Part of a small language model's weights.
Size: 12 layers, width 768, 6 heads of 128, MLP 3072 tanh GELU, vocabulary 32000, 110M parameters.
Architecture: LayerNorm before each block, learned positions, biases on query, key and value.
Each number is 500 + 25 x the weight over its row's rms, rounded and kept within 0 to 999. Layers, rows and columns count from 0. Numbers have three digits each. The size before them is the row's rms in percent of the matrix's.

# up: layer 8 MLP up, 3072x768, rms 0.0327, rows 503-519, columns 576-767
# down: layer 8 MLP down (transposed), 3072x768, rms 0.0327, rows 503-518, columns 576-767
up503 096:515490451561439532507489537502515503453487449514511495511479502537417493519475506507507511418489499510510546489525478498499510476524498499511484501476491497463491506511502497482448459515523509559504507500468517488554457498517498491527516529497526465523474463431489495505544540462479487510465507516506520499499492480458531539491521510463540496502488492525501521516507524511503451493508502497506495473522521514492526501467522548490498490507476478470530544518441528476498507501489481522498515493489495508501489504505499512495453515491519468548503465442497490502491504508477482509
down503 095:501526516473524500531482487553496495463516509535488510489541500538548535511491462521515446480480550484502490523483509495484482529505497484499553519491471494514524478475499511517507491501514474541501493514477522424563486551503505512486509528514527491507496536479498500502527469488495514509519491532490496464519487545526527492473512473508509530521502518486511490518460506482532498540522446510493509497469526478499563507528464491531510504521485452484465466469511495498532465487518521503529489463480486484504509471491512550498503510485495579539521471519513417510528497497501514511
up504 111:525513479494465485473441538465488525471499449496464547478496539501475487465526467474500503487538469492532542560546487513498437504494492508501514482507509538461516515467438472491507478486510560494512483491501511484498485505509537496487460550527502548535526489489519509517522515449514463501495498469480507498524536502506542471538499498458544495540529500522481508472530513483506478492509495484479520514475457495523477512519479527457534442437480513501468527538513530527474530494563485508495503509492499523489529527456490526514489527507493499488506530484481494496476513495492505473
down504 103:519526536498507484542498463513488519493501503479496539546481492495519485498495477544464518517478515518482472539521518490490543505504484539527522518539533505520507527508526504476520504557496473478491524447523472521504525478484484514493487500529482480524478474496471451498486477503546519524503515468483456525527512452473496512474512540509485538534464529522502492505503472490511480505474482524480502520493502525456489459556491488548464500546505484526512449479441476508548520497487450532519531520505476469490484511530509471467511499461478459508448533504477481522512492541499522506
up505 089:434507476511523483490510508498475545469477538501499478489521450480579474489476498498479474581518512467494525504486514470511447484485506489488487494504483480497508492491493471509494499501520511515496484478517526487564495474499533512503510485468490460511547503528520492487495489546506465521485527506462474524474525510480499530530527507531501480521540495520466509461514529495503471509515526494471486476504522512494476499484486522548480458546479519483450511532508541511478532523433479511491494522480544548542525511495505500517494442502460487510463501530535505535547516482508505534
down505 087:488470472513472531504497522478476484500482457494554524493500517518480507537511483520508505500485501514525522497488504513503509490505470512494493481469524546496514495520479512537516515499469528490490492471498508498443456518529496506481517518521471501504479534538447484518494494472489472497502462490532552479478504487513506496515498517474496459507477527472459535537505544537492495519483463484518515525524488490509477476534528495472491475474520498539529539493494507511495488547484534486507497507490477488460480507492496492502485533473505482499545474480424500461486511497460559529
up506 114:463537512504478543489453533479505495480496493510528485530486475545491486457485526516481511493489515547507511494539487479494525458498501481509495514498480494547524503525506496501495458506506541504515561471491531525508506454520500481521478526505478503492506496451544488459557480476539431502490467483488533522492519467480529511527497524498528462498490468486499506484471500528483460519485496522514512530536492534528493527497462538480503510491502523493520511507508513533525511497498478512512524495475487545521473480527495409484456531468487526497533502478488515470501496481487468484
down506 096:539467512517487493496492489489490432473509504499511440482558516533527516470473507501509469536476484509478501497502546502506517489476507493486517530548495445536502517497504516509577515503508519503503478486491557494494495507520484479494486490494527488513472525486498510473443510528530521460466530531482473495507522483521520478516439494488481477497532477462489470485469473547486479518501484492496481494520526467490515522532496527509510535525496497477487480496487509464482481455482484505519502524500499490536508529478527505519498506499467463506487513514521513505480500496512468509
up507 095:509495509459500525493487507439504535494489527499533481477498552484512490526496490507514493483536507512493459473467471487464462496496493554489519509495496517470525491531491496526493460501535494559527466543493510484497517501481493506513486487496510517513490477511510549438494494496472533475491530465550497495478491503472469513540554499490514520518530527501525502454558517495476478519480533500530485500515514538489502467539473500456525483450485471508490507473503474508513503495496478513502499506519494536498508501478544445495532518469479460495484490496458477457531468512466435471
down507 096:488455517530495521521542471505486539451501491470503484462507503514485508521499500479546505516498509523539489503516490470496512506487507569528508493513547513508514450506462487499461467497440521517468494499512501507501493486503502500527518484496520468473494516504511503477521481489463473521490499510520560478484508513526466507505515507526484473497498513504512487486492487459506484494515505489492504488459518480532521497490494505471517486520542532493460519493541499516559477494500560551558464569497484514479543510493520523491553451478468458547515518476552492483504478515531495497
up508 109:538502477470524462524483498464487492522526503542516496478502501492547487533512552499497528534491521499486496504502534457528511484477463484491533510494489514481516535528499505525552487441475504493525461497499519492475490551529462494518513517490493484441520475510508476515502504461511502496489528456514542518509546501444503497515542509490489468529564482477508484496518484510502498491537492494538571454543499520501497514521503502497532471520489488504464461453508536537480471481505511487493504473463506468478552538461537490491511488440516496486512515518488503475527532499483510499
down508 106:478523486483486523497569484497541512521461494472470493484523489528516552474503507494505511518499527501539485474498503513487536507545472524538480457527455480460483502487462500516486534527534477516527518507492469481548510511524512505510520498454517481480532472495481545520510547497516506512532503491491541489495486480471481509479551493469480490515484526475485511480538496504490509480491478484464540517491475547525494528475516473529502473492468489418513441458525498541502478439463484503503510518542516538513499499513526498538516483510467483511537474479496497523531498508513517499
up509 092:471497490477461485498465519492488516463500481498479496518507481495485490518475514459515456499437510506517469487538522506496505508488518477509500531488488524524464452509513503523502465538511507512556534515465484496523489507499491495482491507484537524508484497424489488502525501481533530488490500495475516531487504505510499485540509573505540497519484499513514537462523501462476517505510444544497493530540475501464541533496512511513532449500495513478473503490505455499481475498498485477487489477510509479531485500552472526524500474499461484508549456494473468507495523498488469486
down509 096:484512455524529492496523501482485498558481456506522469463516461493513509532485503501481497528552493496502510497488477499593549520488491440514534455484522483481468554508507497480508494514525506502526484530535474501544473492498469535496539521509494454498472507524519510469528492464470484491519506492444523551507469512492507459534517517476492510521525467488480495480490518494495521506486474460494519511494521481539467469495497483493541498506459514497491518497549492576522474493532499512481536506515461561487453497489505531506541471495510461474470499539537496497480499481503512522
up510 094:520503496480518550501507513519535502495492463489467514516470503569479525499490507525483482517470475517475492479496471504506519487487514488500508487455523488499482471481528493491517506475485498492507549496522506494572490478456489496483518506537498502484470487460512488506506450523481477486468511448541504518463497511518476520525512533504550522483499495511548460539501491496526529466513485485492514489557492496484530495509508493509526506567506471490481487506471468486526511519518430518471548518480508481502501512499488455502497491468570495473521516419536549482454464488495507471
down510 094:535521465496507554494501521487504571538514495472504483524506523534492519506501492521495517456495510528551513485480485498523508509510536460482534479488482474474513471500507508467538485444467516460455501509543487479525501500486515464475493540511505501476540510541499500492457476539510462496540513482544490488492520510528502502517489477505569507511504498504508475523486489486510499467481475499488532502495486518506514468531529495474512476497505475476485501504464515483514491455510540528503511518474501488435530510497493501562466514485480514487486481455514484513485494492526499484
up511 099:514503518467502475496469545489495494472544519476517478494450478521469535510520502526532475498485525524513556538520513495525488478517504508502484519503503502474543527483470513498461484536521521492494464499554485484505478528505505516495490519452504456487463502479526453488510494495494488502448512495516548492500472484488542425489511505475512441481505483504517498485506549476501502518470519523491527488510509503528527497522511479535481493539503491490508494461461537484525457492449493507518489477478502476501554469490482513520521483484536458529471504473473516507528501482478452477
down511 100:526504514500520440472469524484479504457500523474477479468538500452518508510504543475536484498470530539485472486536504502509523515517457504530490522585477501484509525489497508513519545506488476500497459496491491530516485500517516502554540499475497502450468517489491483492541506534514483534518493519454512479495471487516504494502506511507481459494489524505512500501489493520516529491515489516486464436494533508514545521477448529469494497531527485474490512491493489500503535474519497490537480480505459496486471462499493471527493514481484474543510519469492510504501524451478469470
up512 089:513542552496497484491483484478492481437542475457502513477493490501514531524524503483480545504503466509477450524462493532455487506508523539482503499480448518494527521498505508531524495480518492507524521478491539499493533515523469526463508455493505529524525506501492511514498520488512504513493547447494502558501471488472484473513473522531506496524503532541473504496474478428494506507456494507502508549474458481487564532484462503520533506513524500526535497467536520496473523490505492530501509473495481532503504484484556489427511503441508502536506502517503519470451482487527452469
down512 087:506472530462502513488525458501509517485501507516512508530484488480487459503522498537508505515488556506505539536528542487512543502478503482495501516471549515523481510499484523493519454443437535451506493492523515509491496487476536517523505506483550486467515518515489516468491484497485493528492495480491484470502539492460479511522459477469517523494497476488536511528490487511499531526505538442477531502536499512536550491505460494540477526498500536499496518509502524521548468536568485462530503521490478491505477534561495479520532464476501548508517487487476493481509490484483535433
up513 106:518560502472519484504524510502516466491488489492525549487501489492525531521490504518501515506491469538478468492497492459512488501488500479466491491484473474550480483497546498475524491485541497520499515522509513513538554481530515492530526511526484465493497494485474510479506508482463464502534461509516534525487497468500493527477476524534500475512516446471516521531494490489510477507512511507533500474471497481540509492493515485508481520534482522476479460548474509484476516483536482539475499508505501508518539496577497516483503471496508488524513499520470448483470485486524449502
down513 103:498461525515546512484510558474477532544479507513513478498525500484522487504513456501478495487509493515574521523509462508503490534502495519511462542492461475501519520488505513514464526500507501494528487512522480484561522494467515504515525485498519508536469508509495571482516502468492481475529477471499515478460543492500549498432445477510483476459499513479498528521474514480489488529520504466475499477484540512507491517515482540490490497497550496483520521525487485461487491487496498503519462447522514470509480509509467489488476532541514492509470511492510499574482473529499523494
up514 099:511524491516507496495483519516497539488509501471534484511521515554537536540531494537502504499512472494561497494472553444524520483501535500523520493522505534505482504525478525474521480473509477474478537499535498490502468522491516493495514532496504490483509483496508516476534496538485482494482485512469507501477505435487496539511504526477523524517486524471530525502447430498522479475531512484500491505539480497531485547486522482540496479567495494463490471491509533477536487461471502517516481544505481502468496531551503496518543442503505464463486466489486552531520500495494517485
down514 096:514484513509503482500479481484496494503528503538527528520514495463470529481477521484490532490502468519513490516526487472465505528546492545487471499490514489484473497487541560481494487515510508512502525499489488479445489515504419468508510534476486488557503489512509489499514481450512495471552488497537489469478516504498462518508509492487485511471494473501470505460529508479520523529472491461533490494524497520503483539547504494492516488505522460513484474527516494451481507535536506510535481507489532521463498539501504511458485553507436481488518513488524509488510492492531444516
up515 104:442516510492520468543497512529472486462445517511526501535499479521462498493500504462519470460490518545509541487509486477466522528541510491566521493504489491472502479504450486514475515553474461527520529551480489585488525489458512494505534486484518523512533463476475510517486499450506551484509472492529531462507519531497529503529507494461519487520536505501474479518551419493526532531494517510548433523530443513515471482507509579505464505487508535502469517496492499502502533509462465493489483522461491512491473495466508490461485508501439493452511552492431502479528490468485471503
down515 104:470472472499495471501457484491497461487467489519475490517508470520517503502510511484528451462472519510523471495503442511510514480485496499493483523495507510504466517497507538519486510535505505514540523511527488529501534495505467517530533496494541514488541484491538487470479486474526492479495534508494506495465518523462481490538484523516499464508468493469465537504510481510507549465522527487451525531488503457555494470499581483486474493520499530506488519507538538524488506554487521508467508464479527493514514455554476480481492522506464524493475512522522466479493509521504504515
up516 091:432505441531439494501438504483498543469533500476474494473516495508521526491536542490481498470507545525505484490500491482545502500495501495462514509490466495504502488540524500461474509497508461516496516532530472534488501506504489487461478481495557501502482535477510465491504494533505481498496488508495494482471467502517553486502525525427490442495525524536530536500503499492486551544472509515467516484497453495529553490522515495496547508504464502445494506508488495445490564506498507501508502481474506516510484496502480454499501490511547483487547498492506551475517504518494485484
down516 092:472521479476500482493497492483501459541494542510514546506511511472483509514519480478484499503504486560524530513472504467513482494511482524499494518483489478480503481507535531493470488506471506477494473478466500474516511489526469446509540524520520506476510516532477511480484513533497537511461524489489509510542461491475525510517518472503487491502543483482468506539527529519520504506512488481528552524471554476489513481500524490484523475488542430494480485478491471513508438502520505493506477485457545537431471494494527454525530499514529492533447544489496517442507539500497512508
up517 092:463486533522502485499521522460472463492493529457555498499455448512497508566497487511531479498472475518512555497526505439496481499500524498499505504524494512510449491500524488502539484543548500546501512541481524543472564587477495482493448525518453453470511492538496532516492501468501514487486508531496497528526488449517504528503512497459496521568519524524528501486502441532502505506472510489518483516495461552482498519514512530489478481526520506441455500499455548511448497464533486530505440453538466511498512520518509512491514487463495461508492512433501501517495497494495519468
down517 090:491548555508448512486493497505493511544471466472466539484515447523492496480520486456483528515525493498462457508487503503447497464511495501457457488503469487517516480509494530508509472517493509530495478519481533490518481456475494482532552473474539483475510467455507503490541505507495507485490532487467515533519468489512447509465568476514502507484457500446511534482554513491474510461505504465476470487470465493534529523488526496510504485446498513525539468492534518471459491438506475542488459519531538508513524496449455500502475503509497496464480542454536517476517513529494501466
up518 111:550484489474477511489498501490504475478485474533489492490524498509515493519460517509498527497509492479499496462532504465445459468506501505566515481478470546520489463506500472498497487482554461501512498484458478515467515491503469504502469502476457505477495476444476551524505525479487514469534478473511470496481526486524532477524539499514534492508524492493494485507527510510498534463496542521523525556518526526503480540454546508525519429463559528427516483499529528507511493507462501511478481506470508497505525496455523538500506509530528522484468507479503474458501471444473506464
down518 106:519487557522469525531521467476532504526520494493482485492514500517522545494474498536525520468498502464520520525512504464500554473513444545515485544475495472497503508480473510480505546478526514499507487492473458517486471497464513484509478501461498497521522490478523489515496538468507497521502462459551484501534506508525475498514559502482498536506492517529486511490454507486510530488500548491507522537481543505499478497467509488530495500500510493481484482492512493499512495515513519495490499555509512526506473535448498559470503511492518501499488484485547452482479469468513478469
up519 099:484512501523537466488478557530507519507529518500505545520479500505508471507492501483462490510529500515502457500548510486468457558495481462501508512503488516559487492492532496491472490487532524512469478518492489515483494535504501472459519451498491454501492467476580498525500491467499506474479510466525500479479458498514490531511488530475497526480485519538484458525543487552501499501500555532491498500478519480510568499489478481475461516521465532479511465530464494465473502479510489527475488499498535520539506558519494469443492543518499510563454492510487528515488488527488431471